From a checkpoint of a small transformer trained on Wikipedia: 2 heads of 128.
Each number is 128 + 24 x the weight over its row's rms, rounded and kept within 0 to 255. Layers, rows and columns count from 0. Numbers have three digits each. The size before them is the row's rms in percent of the matrix's.

# layer 2 attention output (transposed), 256x256, rms 0.0334, rows 31-85, columns 128-255
100:116083111130136130114180117138137117113145101130084122112138111115138150164136118145114125080090087070150139134081106184117148115090110152128150084122165131150115183173135165135180121087121119157136127129119168153131152106158125142074099096118151121127177121103173149154140135157145160133112120156121132100142154112127141136137142116164142112096099167118126168156144177162113112118161
130:144135160106130120145153117136140150100129143135159156116105123148146096095080122143119120159179153054130159077125118117133140151150122092143061146098154115104129159122151107093147139106123082106111123123138114079081116172131114124136113140086139148117123095144118117112128154153116145117134152117117140139107150132148146145144114126126159155132131130153073133151098113095138111106093
094:148088141124147152099122154116128104116144117136184105136129139124155112140121098132118164113090139130100100185108155160115155121102127125082116117102165122086071180138183120104156118117106132136162121147139144168109159156124124120098113132134136168065142103137142117139136146118130105163118121126111123088119138130131095148096122162132161141116105157132190157137115123093135162094151
099:098143112154122106126128126145172138102102128121097150099155107148113127137135106142139098103118081088140166118142054131170128127151118135101142106146142122156111150152091169128140164072132152120114081142136119087129103118155110117096126151092146126045179110103158124140122135105129137126160124146159131141129123129143144120125173105135125123118145104146118158165159152144133091133120
099:066163107114136123139120091164125124115138121105075127116144129102127154126099151109132123149161082101147145093110086113140121109146092122158140114138125130155174129125074154141120147094123138102125155101109126114151114079130144153116124091150124105169180145116138143103128117123149159077125099125126106160142152122144181095164143093158122096116170156091099107102116190154133107168102
089:177095118089117129104115114103108089106140127120164092153099113108200128116089131134108144139130115138125121112091179136106150136130131132145114134078109147099082119122159075133138083122090079103130148148102134168100186146145143145147123098155121098082113154146077131117146081139120083136080125131110147106118125170154115145114123164132145143126136159113140114119077091099120122120154
095:075145091142157108166154094166133162129110103115112167140120119127154120113130152138124107161136161134126144059145123108133109112143110099183126148150110114147165110096107093134155123116137148140094126128152138103152116134118122137149117175141116115141101126079111118112132130109148143102131112099103099168159113124100158100133099113115102118150158087128074114134100129113186097155082
117:149119111100113131143105114105146124113148133128167120178115103123161161121096147126082128142151142077101109109128183161105109142144104108139103135117100124108099091125161128131126120155107072140141156114107117148152156144137112113159141128117118110173150147145143137121147105130144121079154126179091107123124107135138120154108106155098104121126129140119138120109083147120158148149117
094:131064131120151124141133092142104135115112146126187131139143135131179114083073136112160154170133128161137132142189154116133151138149153107171118166130127110106087112099174070108134086132125161104129129142125112148140155158112176120135100173136110133108082130164091130116117140108104111099121157108143134160110134142157112154130120162143169141128133122124138109117101075110146179112140
079:122149126157144160135147145127122175145175082109148130159136141145082131115178097125116145129093179151110086119120147125113144127144122137094151095141121127127138139122111158149100158144145125170179164101153143190119146124108124114157135125125125120252133113120152097148138136134145117141151128139098116083125131111115102109109136137126106105142108116139131139122121146128134136145130
083:130120096198132110118124163099143106115113139145119117148115089130165129144111074183120112113106128153144120171147088157123139122090141186131110144124114136092093119141143131142140118157139122109105120163124147116092125122140090117110103130111147092047107132131115126142111121121133089176120121178143170120123083143148095117110144152085126141132128080148165166137145099111126128106132
110:137129156126132145184111115135093164145170123111149121097106082100128134121105114115114103136156126098152120143114128158149162197098168132131100127139114119144124144147144146113105132099139078139171159115147131124105134148117120117136105089132131163166161094107129133119117127156140119144129158160111130103155129101148070127121129138100151136097121105145126153159143137164099125107129
101:056111115121144130155128075137127131118125141122148116131140105134139176108087118157103163136099043105123142154097108126133135132134093121163042164124158124103110153141120109112120107100129152127130080128149136170145127134133122153128129119138104129036172167128165151098135135116154137120104114135121128154130114116166118141133118101163145139128136164129112136096098106092140152124110
097:122098140124106130140156126127106114141109160116118175149129126121097128087157165143130134190133160118095134091187130123124143145147115102155115144117101105140148097093105147140134108179190151119147146130110090078137129134140140101130145136103107135177085099103089149147095129131095129075166143118123148099121132135121147159160102130089119130166125124113143099156147134126106132162151
104:050168102097129131155123141158133130152134122113067126141170145131104147134181148153125125145144091121132119136108122110126112114140088128149147128117154150161189111134048162152123124111190157099127104097139144087140097098116110154109133097141137109122145141092141141123126135109137145112097099114149109125143149099126158126165104107153093123137120165121137116114144203162105099159125
102:121125141122122141131111128123128118120142128105141126119127104126124131115116089158111105093124082086129119134094103161161165121115160149092089124106129128108070162156135147097146146122095106147156119159136137159093159137132146119096100088114107139095138122143144153137107121144147113139129146153132158064134138121147121121119173131129189153132114151113143155128112137145092123134127
094:094117108161129124147131095130128142117114147085074150141129083111134126124144123152117103118132127122134122104133133139147133103142114155143199140135071138139138091137046152130109107119139129111132153121124153136130168099127155138142084124161120096155072113104098133125126106111160139096128135147133133102151131122126150103147166122085136118134134114092126123143138171140124102189166
100:179076134102150129103123125107117104122140141163179109139118111118199112125086112106131142115125122102113133121139180124115122142142141125136102120088132122099109125127205093107141101130098090114121156143095135156107168142129134117145107128130143152129100137173092118128156117134110099118138142140127155136098127164154110158102127156124130123124138158134143130134111091094130159103186
108:100159092176103140123151120135142132135093080092102126126126128109088113153155142131100128111084109172144128139101099116148136080143102139117173101141130111155123119116071142152133125151152163136126082152129121107094115084136131145109113089097125083079121123118150120169116129102122115133129125129128178102173133137128142111125157123140134096146123121127135129127154147136116070176102
096:104117134088144137154122129113104120136151095095178144178126110135161129049127123153121137174125154132074119118127164154128154115155107111139124161118084122120129098102100142147118114147134110103130180137153103138115146173111155097121150136138102122138100108116071119109116114111104114097149126147142134093108135128113130143140119127080141117097115111099174082152131101123129122138162
099:108131068137126128130183090172166157127133114129115154124170140117133117168159127147130108128126123050097145137131109115108126131155099104124159125144146112164128146125108161121163141074160120164145113135153141072082125137135128131135124130084155104182137102084103141157121124159149149120143133117126132125138136131115132164124120120131128121120098154136109160156120173172164094144118
100:125141093105128156109099092138071096104113112101078113144108134097168088132071158115115100122171130146140162116115131128124159098138110107181158105122109108141140101098125103130149103132103106120115154163111146102138146115138168151119091125158094119149097115135097146135122123160144116090121122110118150115150132151142156113144147125106142120116168134071134126107122146144129149148120
103:099106106134118129134086112145116118115128141150101178130131094113147112090062148182109074135179142088128166107168095141159169126119095081188109146150124090126110133117115145114141105108121097103133104126135136108134135162125144116130099151107126151124109086106092140121117142132145145083154148141109104158133094138162118112118136120066160141179181104096103140101130136121164091137122
086:107126143149140131152090068122081140125124118119103139117113136138155101087103117102120130146145109113126129077151109115144139146147130133129134121123119110136154103103083134126123128142115092104134180119106130113142126126128165109131084097170111143141116109146130135114130126155124111098134152124116167127118146147142145088132186075122150089109156115086115083129123116156100175144159
099:112129119108182152171121086148078148148113144122131149140143146148142104083100157098134143161166132163134126111150168092138109176141116082172103147151129110136178083090124107111099089142145135122130131099138131128171104123110161133164138150168133143159081144147116118092128120105134159093126115103129103199137138121107142127137098111128119105130165107117095106113119097119155172143143
105:173167172098125138105133138109095135130128091130157132127118141124121116095155123115126130145176199138081140122120129146122150152143168138119111136100067147126134130123158101106110159165080082119128198136131115117116133167093145118138151130119102139166113119168091119123149122162098118142140153105131172083087127121109129115133145115119105148112122090135175102137134104179087138121103
103:152121130100097122133108144119124082135181110122133097153096133116121130125149103102137123118097146130115120056074181125134118093145113130100096090135139137120132135108161094171125123124080092140144163111125150186136160116143100139150153150135137140188129142136135128126155133121140120132102143136082103115124130127141128121101138129137118110124155170123118105105117139110117080111142
095:128144157111137137145124094130079135112119143102131144135125132120162113074076158152119161170166121119098134134149107160130143118163130123108137173087121117119117105133094115114114164148134090078129164148129101103138117143120171104111116084139063128102102101163130107117123134145133113085153110129141158104097136136131160116159159137126167117121131119098143110134115103135139176163127
110:097101165151142127129132142131124140139098137144152164125107065149141120116091114142122132128126193144142152128135108128120124139074097112161078152130126107077141155130164119109125096146117127114117146136124138143168135141119127103116110157123155155131121094121113096075128156096115139152130160142124127132105098106120097086123137110066135126127152068148127137141132114070176094090122
105:135182095144126132089110137109117113127089103118099110150121156095130114119128154131089132113122154160088102147076109118124123110112100151111104137142126119119140108103129142112153147178147072175122148154124128100136086140151093109158142102148140101173150135102129110167147109158155148161140089138119135128145083162108100113085150107101120113104126127110138152114149130134161137138122
101:112096078186105151084119132134159112085130131131140160150138113097161110154107120147122101103112120136140161138126090123125138111120106132130109092132176131136087140160134166118105131155099123134147087128096166151113164128123117131128114113050131134152149120138140171140151152128155132127149135138127164150103118158146093127097161154154151146159157158142108179109131158109129101130150
095:133083123133175103133053148096140092123153165128134142116116117114135128113095098115134100110104123085131105129169166111132137103122141119120127164155145106125127178114183132124155106092126164154158152116126127152138184116131119096131110148170128165130150158112151125114136127126111117126120127146129088165154149157153142138141118141134154137111154198091164114107138116123143156099166
104:099150124157179125098139122115117135125071115143066147135136134175132096150138117124114138085114164163134117122126113102126109095105128141129143108143110148107170125118121118135161134135126153145092167148117183134144109100128121135107104160148122126160099122128145111124130150081155150160118115120137133136130138102095167038143131097115133077135146092115099145134144107135183133105135
093:151177126093116128163148122136150155117119126106168121157155146122129142102147164117107169164155147144078084116153163144121128164189126107140106177126114149132117108096108089119096157119174124104126117135161086065112112146121099134193168128095115112057135133128125109132151092143125116142161127122095121102113113131100114149143101135124071133118101124160145106132081121142123131156099
103:114133145065129153147107093110099113112122139142097130114131111102144137136065159148105112125193110076137144145124120162104146131092129096166169124121115117140135140135150133123161117086108118105122179112086126108160146105124186137084123094163108146121165131142111142108102133172129140107124116155123128115122137101131165109181111120116153132110146161085120118141114169158120133120121
100:113112159152106102083139137119161123136096147155094096100157114153118136157110150131129137107115109137146126150126115137139124097092099122128133113123118117123105137122114123134159172094115162136121064130099129129171129086170146141083107118171119121025136154110158133133128129119136126121111102101112124150161092130135149082127135120127136135157145109090117157093100152122164137146142
105:135124128145118149144180116107124133110117153148098166110150124165143123136129113160122113128153164102109122103094102168118132175073125154150112104116100155092153149127134130091137133115119072122113187137121172133130124118125154129115102164103139127185146098114064150147130122175159148154127128125132137132105136084088125095137112085094129149115117092117118167165148144149114119120165
083:107118096135117096116078145129139111123141139130139087133120124114200135128078165108118162151117100163145133150125145115148127103118110130170077132108155109124139104122137109145131134132148130083118081121112128110125130112132089138133095107160134111038131182132178132112142134112118105115097117104102112179147113160161125112122133140153119141124160148101110139091088134061139138129106
096:116134134102097143097085148111148100117125153125095126111125101156114146159145102166126123078102063114121160156082091125145141073105120105078131109126145133132084132162124109146138153094086116097125068115095129167116160115149142174095124124134114116050114145141148130145119143086137141139111111153164142117129103115156133091117146119141164113163153171084093160126140140096106098128113
106:143160132154079145096101162129120128172141148156121114146113138167099092161120107140131134105146193179123135169161129113132122131123112113108148101130160104117108101132105133164089168142121093097081094128118145104106122110119119146140147129138153142102120102165155096138149178125127110182129098117121147120133062161135086077108150111110125104157141112156094127118116086099138145091120
099:129143169112125138170122082137082132131143089113159114097104150107126117151082139109112131136145126106138122121112138138119122120130116096124136091135134102125117167116163095122143154105101133133155155109135125136165122117134143142110098103147088152122136118159154134107136169166171106114122141095075148093140153128141156101127113105150133119122150153099106134099077143172125139126078
092:148165128138078140115112161124161127116150126140122109124141155104104159178149120137126108114136148092104125152129116175119148105124132142091155104134130145139079170152117165155098167112142114118147112121120104096098145127137107117105122107087117124091157122137137145161122137174146105146149143156116142054119095123154084152139152151109116148147097177161171143120149191151093127118110
089:144100122183124111092084149109187146131146135145139098111122081127127158180096086107136140068085095117145130128120122144120132108115089139097148089140130129128063171142136141137115140078091147136150088105115151171126163110154106144126093099127157132040180153128168119114146124118130106150124140143107117116152099137167086132094168133130123121134152150124123152107119133087129118114157
103:137110160159115118124125168108130161134116095103147102128126121140086124099185123111126104120084149173104130101154086116128161106148089114129138116143087136155120121085129168186081177130124157139121104099131102148123141137139111123149161156063134140162102131096102109157124132114110111153159161104110159082149103126117119140107140127128113124160141097096115138116157131151117108134143
087:122144137151126104129152141125147106119091131180099134099134135147134103143084112142153158125141126131168166121120099131155107131104127118154084139138172142115150164124125102124159117084135161074083085145112127083147089096139097152100106129118166153000150139129138124093125148100112134172104116122137131181130133147133134107137108107154112139131121116155108141126115093097118113071097
104:138106125090140143107132140115120132127143124104178111171132126122149118085169124144108147147108144139078119141105161139082143122157122120118107147065116138109135087092134111124104126174150113111138130118131127148086156199103114150129122120135138114128090130107105103140132135120096100135147112109119151071084135109107115153108096173128100124146079170116189118135125130106110156132136
092:114133179120143161110085143152107153146131136141112124111168166150104159117180140110111156139100133124092102169158121127155116107123105110097084145120154142124156139113115113131114171143166138133150089090123136135125118110123104146119123129129117158186114137135199157129142162122150160097139103110131110137131115105129105120135087101141134137156118162128112129093141145170112188133105
089:116135137109115126123160088161122128121138062124118124103157144113090136154174112085140174133104123128119164113125111088154114106155116131107167076140101142163153144103121119136117142095080162142129129096124152163156128100111148143118122126136122135168130135129145099101140131098136148099133134097123134126114156112117152087127132105171121092113125148084114098123113173135131098160070
078:123105137128154151126156129141124144137143133146116122126135131127103161128137141136111132095102141101134136150141138103104101124117126106111119115140140097112147163131191153147132128150143154161132175101132141158116115117125118109134181144097151139255134141118143101122117146124137183122136126138144113145127114092125132159124096140124135114138132169139088146122155152092184157115123
102:119163099159125143097094149139152152125120103087135110138102103111115109113152120110100112119120156150136124117136118096124157129169135144103109114107102112141129108105097143148076144146132121134131104119152120093057125155121089109150105103102147092106117127131120105150133131122119083143169143121127181085133119150156092133102164140121099100140122126135146144120149125134120108146115
097:166150165127147145155176118147114152109104107104139121109135156136104135123156115094111174149101147129119105153142122114135115137147165098089105153136148117133110143091178083103133130167184165158149142138143114108105104143122130112096095111116085115158095120126129111136105141140147094127147146112108156096128160111098120146144098149154125154135070154148152106131099129126117169138084
104:138136122143130106145092147142149148151116143108164112095111123103114125123119180120130139122114091124146096104146144114129100130165140101153127178120128120126093129102146101116123143127143178117124069097137089107103107133133111153180119078089145095103123166116146110128123086111118111124132123106093138147180095159153110168089094184153118142159139134149120135091119114140134137159108
104:115115155126132113125146146141122167122115138119123113111161135117150135103162122132099159143084125104108135143153092121120157146148123110136085155107148113154123120112157127114134164133157087094102115125084115113069091159148096136100092127095139142144143155123123114183136125137098148129139111123142155142127134111133110151102101144159129123122048157125099156154137163127142145125121
093:105159115120133118162114074128103130132107156120124109163145129105148147097071152100115154175178127145124097151168153144121114160148129128185147154135094115127142078115090111119106117120156132115138157147103111104173122094121162128147132111194104107090143139143104144105122098140135113099150113128115124140129127134127143120158129111114097114119136111111158091094083120153145174151135
090:103136105110153128223134097156127163143124120114122150135125140157119118113136139120115120165154153117113123073164172110156129158159107066180130165180116112155133100109109113130131113103166133134110146122187118091113108140113144124169144166133121126174081127123120125097126121109137141095132159124111084166159144122113140137152088113104113120117138102128083096140103129136154107150106
# layer 2 attention value, 256x256, rms 0.0338, rows 32-85, columns 128-255
134:158118160136158138120113097105119131124123141095131174143150166149145086120156157113112143098135136174217085090143116148121115081126152128146139161081118126141114126179160165138123143113081112119153120125070107106169152111138139129127140131135116105109117145119116111087150143146104123105108108113105150144149124110065113121111116125132133125151140103156101144105142125121149124121145
095:122142119125108121076171136128134145113151186086104147124134134164133174119145097126106176136102142136166120117132114124156128122173151104167130085141113141133127136126127110125135116101137171102124116103109132120120150110137147127099080162165092178105127117124117123158117125138119131131137119180121091117154149134136131155147149103127120114125133110131155129148143142141139168109149
096:125099158126158127152140152154112136185122076117132149100124137135106092133108121091154131119116125142085152156147079139125148165125117186115100159137129104101099132184136165146137120131120127122160147137126115123098140143112149133120150099152174088137134140161147115104117133117151141163150099135096170078142162132144131112109091145131161155118146078126109136136110121123145129133127
096:130114166111110134105116135161115136127109110141168091130114125130109139142094122118145096135124147197111108117122127122088108160142110145095134132139161138120127116111152121134179129154166115139142135113119109158117084134114119168160170098126139108150159129100120081137134141159152141131127133078091116130078093148103192115109123162159159134114130095173100113143131092122113139152169
098:164107133127101103073117126126127111092122182097133128142143122126113169124158138143099143108121130124194076102158140138157117124118138089149136125119148164138124143135114117128124141120123132137129089066177128092152130100135114111147110203098104139129122105124107133157113120154120154121118153125145080138138097142133143150161111115117097133149098121157142124115120133133137128162148
096:133102143132140120153136139133103135150140084192205130136101150135090059122139095144119075078124166112100138113132139157088122064117083105090101157083109118111143130162135174122128116147103100129105139137114134162129120109136142132149137148113152126119108185159119101090154138119153110139122121096100096112103063146122150098110136155095140115106156110116078094119131103108131127132104
116:178103102106093135110128106089132101100112162088107121146113098139126131143165153129106131134139141141191084091132150089095078110138147074127127154085148131119136125141156107140142149156073148133147103163114130125125128144134104140121108191144120125148134153109112115121148106134116129089112144109137092176092094133148126158111117110119129148186128164145122117138145101107127128151117
095:134115145092095108124069120100127145095139124136083145094110142134096147134123112132075135127135118115158075160129120155097126104095135102161151112091079094154141132160137159136134127109148096139105115077190149123147171128134106091130109170140114145124131126148143127150101188116101129140084089148123105069145103137130120155136153131156095148125130109121141142129140168139131135110107
087:110139113118133131141164121147151142123146153111184143122118114138149162080154092143080101147108153134108138139124122111129158136180101118135132148180137133092138139091119131130159094189141142098096152150122144166107100125133162111114131139145107181145127106118150122141132117077135108133141129154154131136132144137143103107114146161135117113109114162130144097220119082109102106118116
086:127119123123130097126137134154110150121151119087113126131112104157107117124121160124120143147115090098134138125161113150179120100108124120160065120176118106133130124123121144163094145126121091114115106157148157090135175114101125075103125153136118144117107127198138171155106094127146109104153148134137159103144151132149090112146124133115074117131087139126119146150116114150116132146108
110:132186119123130136088148162126144131148143138067083129132146107142143175069091150135143137148090129183200120097129132129153124126192126103152163132135089122114118149107111138172123137119148135108134138170113090119161145072118134114116139120141110128127133094121133120125130129119110139103163095114120143117151114124127125093157132115177157123165133156135116131175166072139134117117212
102:107129141120083133065095135122118158153132126124096089153107129168097155143119093127152186134117158154142138147125116162139153124145160127119126139135149146136116116160109151178151132114166160098126146146116128117152128104127119170152114159140119118126158114146125123140144139153110136112137077124144120064110126167113149127155099143130147143121140118183151147124154149128144130127149
093:159139099143114116141114127121129106125132093160124161127141135072135112126084128151117092111167099116144119178147135107097125090072123108130130121102157146136151125164149132081098116118120095144142151152158166122112123131102071165112128095136170120123117169153132148123162120098141111146138118131097090132131093103137132119124144138169086142140152154119131136127182130169119134146124
108:080138106125158140135145123138118122147137102182165142109119125136113104139080112124174112158117127138096168159107105147139106127150110181075118113143145138115131088116077098113165121130133136153125133156084130100103088104131123188130145088111135114140141115146143138116203135124169136166153110123139105133091145098081152102120156134124154118094124118127135125109138126125101161120115
108:110145134148149129082139130155163142112113150064109139133149132155113183114108121113139161132112115133138082137134107111163081159158164141168158121143135134112104131108121125148115151112133171122114166107117085120130119100102144141117154116132097120116140106096117130098109108148076129125139094124125143095164150138146119074175097087142110145163123114170135129151129145095118133103157
096:110125115115136117139140140131130098143146103155167153084119112119098125125118132153132090132151101096100130133145109137120055129110110106121135162127151125103147103105146096120129141115155074119120136125147127142123123156130162135133142100138147146134115092146146129083145087106105144145123117105115083142109092138158152090144068161157130131133153129115109093159126097139130120142120
100:159113148101086118087116113101134137120131168076101162120162128135141146114169121115086136102148119110201050114133168117137109096130128110162128127100128133153147137157128121107128132120092135139145084099133147087157153124138144126138081172135113138105133091112107120151125146149118152136102146136145122159127133134146105162113093077099125130194132121156143127111119137134148123132147
109:106119115145116131145164143195135155146124102150159083111094139134089114119125134097122106153130085129041157170120099134135104124100102162108086143151152124122101111079105178117079131134147093140120186133126121140083101107106154153112132121091146145135137149100122150124127095115148109140155114166146125111181161119155151084137146171103090109125145158086152119160123143118124136123129
090:135111142098144095122135136110139094107159137130094124130129138110094149144112105160074123126153128105171090148164135130142129069119166086117142116121155143091133144188131134125138182155130142164100136099106168104124103127128094144090106136125136152148163167137154126131135140099111135167118137126120096137137119145137116108122163128134074156118123114137145124136162105160130149141118
101:152155092138135115169192109101117094159102096156134143079189177140131093113123088082152098106130123109168130132113125065140156116146116168127093171148122129132117129117155120136124105127094139134105160125103106128148104103122198158107122114122155104133096140162142126115121125114137136118125118122127135151123143117109126136110114163089135092126181085073097127161135115120141143105103
096:139122134095110116159108160131126108140120162137153134112172166108095171144159138118125101103131122166161075127131112130095063113137120096123122124124141128140116107135144132121094113112115088167139128054151106140132105110117123127145141151115129136119140135077119117120092154155139139157099139105084089142151121128132150146113145123131148138109108102148099125107143120147137136129150
102:165147133137128103103078159128126124153136107140119134128152127101137077161126129115119131066157129140187119145142133102092120061090129116135131133099111102122118144155169143142171143093104105127154138082138121116188156090112122119137160128174147114100124148164119142097133128146126115151107105118083097125116084142132140073139111143145152131176138095165093136131175113136145126122129
079:125102165172160128129091132139137126100146110138191126123136146146080130139116106159098125106161112213105111115120115125119129139140148146150125109169161136139126159143146123106155155119127098187119102108135109118118105138145106159159173088154140162115143099122120116136137153129100166147126120131080131140153082149142140113105114119161158160133117140157092126134129099147137120121147
102:151128119123135139148085136102119113129134075177068133120106134126116133130118120178098095127166163133146156133105162153087124102084143118127146158110125084152141104127094120117155111108139080147094098136138150135138127159149140158134147165136108143131124112126125103130137161153113144152064143166084108123097089125101127134143121141150172153146143099104100117134156137146097134096103
099:125099117129151108153134139120154108104116187098129125158164094136174151140120126155091136129129115121145121082128128102161103135121127075150162100132141161139125161109142115109118145146108163138123123086096134127138066129166119108109158121119099115133149115065144126118123139111139120095109155100118177147154115113155062160130143104176122122134078141105128135087110126127091121146143
098:152124116144101139111142078134130145118131153129180141132146104120138136091180122100126117119109186134129096086157164114143130119146132165110136129101145107114117159126155142092117127155134146135157087118156124115105092101140130103167103162129102162124155128104113118116134162145130167116086181084130106162095138166125160121074142112103128099147100160162137107116096109103149104136141
088:117112182105156108143110154126152123104155141090091104155099135128104197182133154152112157132156093156111099132157112163131069111112138089144140124111136150130104123145161127112159183109150091146144158106143154120131106129138090163111160094114113125158147142140118142141131132090107124137157128136085114134128100129129124116125158130160131164121117117195124160119133139149132166137122
113:131130181145119113117080147120131160101164124130121094165090078111145095146135111142099141105148139053155133099151160134135155075135119090117117110121093084165115162170114171167142118112085133084146112151130127157138139113141099091105123101172137176121127128152094145133114156130132111120132139122117107119109119157151091108128114118124110121160129134111126138128148115148171125120149
100:130126096125139122181142131127131130162109151118118069124145108155148093135164121150135103121150142130141182127155151109155135137126162094116091120180161161162102122082116125104128171149071137120117106147107109144120059124112128118138142143114104128135122093107125164168094118119158104128133158109125131155135125129141138140143162160104124117140137129101097101152103122131126119132113
098:147143123144109123087098110139098178146102135145134143128164159161140129155150122096113134121153148151177157136142131095169121183122114139133120131121121102126133102080152144174138151123105082095143131098179142061158138125087174121121070158147156148117136113124127161110126095148098124080122108156124130102118152140155113122170096156088116076165139101156123138161129159138148125115146
095:106132138098078118103124113101123114170131158122123148066117138137129166129095114112116166068119132151177120110151135125150128121100117145141135127141113113112169131144129088101147120102140137120110126095155147110131186182124127113156117124166117133111134109135120087132109136178087143176120154151103117070124153129109155123121096096110130150135112108148121096164128134138167108104118
105:109094157110166128165152139125124121142128135150178083119124122142130085135145098133087092112137105127055125128136132134113132134099094150118115147140126097139120128109141092138111101117114118137079115125111133191107151170172150127120148117155133159124119088112130118107102147140143133152114195157101132123102107122119103111142134135104136120089132126109082124133093144135134130137110
098:125126082105122123143184120117125089137128122132128138153096125147154120115121184157106110145147104118116130124147096120090100119099146114114136141119134142127128132153105145140119129174138128126133106174068146094138102128155104153122117169090123093135115106119149139135149087080116096116152114111122127155150115110117138144116148153121104087117106140087135132123096138090088156155094
105:151158139098107121114097143112125104117122180112111126145148144115081159182116141134148142110105100144165064107124117135091093143146112092134149114147115135128114139115163118116133111102151145147164165119097111142132108106151098133135149095145120116101128116095104083125119146132137134114154143080066091147089092110124131147134102102166158136138121094160125125086180116125136123145171
111:120105163152119128092110143119144123112137127117115111138078097111141093159139076118141153112151123131065091145103115121070152188110155111138144137151124138137105119127151117126141078112148131098113161121131113151111133124104110165153172133143123132108103111093093127111105123120140108133145108134098134120095119165138167150149137140162155150142133107135139144093116112106141129097106
106:142128129130137121155124118156141104125119136143106128137185130123146089144134135150121112137151122071121115111165173087147178156145143122156132118127125120149124117120153100132115104108112150109124140141081101164148111108137169135125134114135122094142093116157131124112142114093142114119139128067097120128112134123155106160145083145175146114148148123089092128119134120123137120141135
090:122102141102103123101092110119108159111159135095144115144050132147117153154133107152110168110126153203134143123114100172093115115137123115130139121121120156143125082133089114137155146121154092118131101114140114080134152089100092133150137172104105141101122125140113131196112151171140111129104049142120116114107117147101177141149161152110118129124099135167136147155118121134147115118132
099:114148175147173120105123150132128128139126170091154136087108128106109139149148122106158172084125131109091087150124100133122136141106151148113147097100135138092109139126148117148115132091132146139148148079146100085093148122098107108153124102136142132114122093119127127141108121188134135130108129154134109122117151169166156109141059129128143157176119098154155140101101145132145085139119
108:148102126186186122137105117120128141161139113117155146173091081138160096137155176140119127086152112115113153105103130138130164100143155116125108129143105103155122146120157162107133128126108105157163086114137108134132141123098060069112154115144142162107135117121111153143112141139156114124111130172134153171112121137161114124108178142092153100131117128157161158084112141159132101126102
099:132139163143150130107133132139123141113123169116175099140141160145090123145166114122132137119089112197113089113101100141088110153153126105170159140149116134114101141114146146120126108143170128124103135122114112160127099102168159121130155144142107146111138120084091102114111158137117134094134104130094118135119079125146161139087158127188173127120130132165139135101150137109143149113182
090:127157073161139136117156124135123127123110138098127136169121111151169147141137168108147170160108107128142137126108096080138150137147098147148126126167119150116130147101178111136117131173148134121179173159117110100106126112092106109108107112132119109130124100112155156132147106086160124064164107114125128128147144116152130119131110114128169100139100148121167166109128098090096131156177
091:136126165165066143061145106128131164136131136097140131123106092147113144104138111113146162115124123136122097093136108123141174180154108131132119173181119116131149153145122139166134111149162121119147121125166133139124156149107126091150101146177125169097142070117120126157111125132115128118150126155154099139110160186170151126155070147117144139147130133139157126129087122099146116128170
101:124109139165148124144158152141150152120127088184136159099133142111161096092095108114116098089172147123095150168133096086092163152048133145112110126157154130101115159158144138108083103154163069123119155126167148107122105113129142109132105132140183140124144130118151168111089111089141101140108129114121159121141129115144119104120138166139081106110120123098112093137124068173126113131137
114:128134160128123138136103123142105138143141120128147099180080152164142072157134137097145138108114116157099145141123118170124162148070124181110103141118087104138121113159137149133121115105144124126122124161094112106138143152123111129121154124134123123089119139166119123136145149150118116136133157118109152116092125117086141147115123133109118134120143109136133158077115147129136110101135
111:116147117126135127167132124100146125114132175164131201102148170153135163119122098148072123130105161123160148150123105129128067089130152123129135118135165159116146139179112110150133200130125143120150109115096151074114110105145110165104070165087107170135139110132125126152177117114137130127104121145158118141147144098119097139145166114131089093101117128147131118138103131131124147112113
091:117156139151180139092072165059143099111124124144098156117097125163185118103102097147102153140159129137116178134107125089075159115108154129131136119106130133124143119111131067107168108093153125106131111160151143101125154136109127173152124115120088094143141100109163138145155137156101094137123079130131125121097125126119122101165158135121164119120132133141144157149117131124124112128138
087:116129172136118109158147125123121116118106102163213096108104152102120122128115072129111089126084158132039119146095112116097141154141112156106132147130145140091129170103159177134145111164161118115113151105122125166107090111145178146135124125128134183152157124094123076112119169126109149111123115121120118151112124140117135153102122153148168128112147144161154107104116097126126112139136
088:127143129094115153149125116086090143151132136155101132154126088111133117103146115119163131138133160100150143112111196092096162119134102128104094126123120105147165154118154124143090112124093153115141110139148153164137164101129147137129122127122116141138113126098109101119111132148153141098116119119142110141087139112117108134147120135096151096129171142123150094142164124120167132141131
102:101105109159133123181143132130128176124113127100159144110123147188127117072117117128098094137113113180135166134129097143153087115107117135088118161157171142116105138129092153143072174148120096124139115151115129101130130128088172130124126146101152160136125110121108125120126109109140135098124121155154194138195176142121117074137124122145134091106124133116119121155084114133113140127142
099:096176128132162122126164138133139136109122111141123152128094160187157149110135122134108118194086112157106136155154102135117110108122135116165113149120095124132132132109086182111068106143162140135113165164106134128106138096133162199100122129094073130143123135108130132131144091110094125112171135137123134105163136105111114128137169141151121144137143158115143161078114150095117138104111
106:115113100131084123078144132141149138112140114128096137129094121170146114084093158100159135143156114161102173154094116122124096123058134136158121135128129118111128111125083124146117152134133116145108142109126114096167178097111132163129130155091095085130117154119118129109126115139104109122156132164143118124128125130089149093143137131143083103148141127113141112178120171092134156100114
100:116145127129153130151131125092102112110126128158126157071113160188179134123119109107115138133129170168159131164105106138106156131095171152107100123140127125139154100153149116135106154115097118174140133136116125065109113073113138178118148114128140165123118078154128136159129138118125108121137061103115171149138175102087082169150135136101110135138125131087114134144139102128136131139121
092:155110122094117120149133115125132119123132104140101081157104110116092152170124136159132094137125102137134104114122146147091081118098135074129152142160144123152107117103119132117161090186163097125111125157157160161143100161129076150123163172124127127130127108120120134163163146095119137126150135102107133148105086144130142163133148146151158136111115143153138136143144105133090153162142
091:162112081146165121157144119098121085125137079164095122120116134131099078133100136124132101109135124126147127120140116158070130033110138116102104173087121080116161115173131144130125114133129134149066134176114149106120140118162152161152154107122123076129126158128122105125164144138096125159123130116096098146116085107105142101064137150121116117128149104092103109117160113122138121100097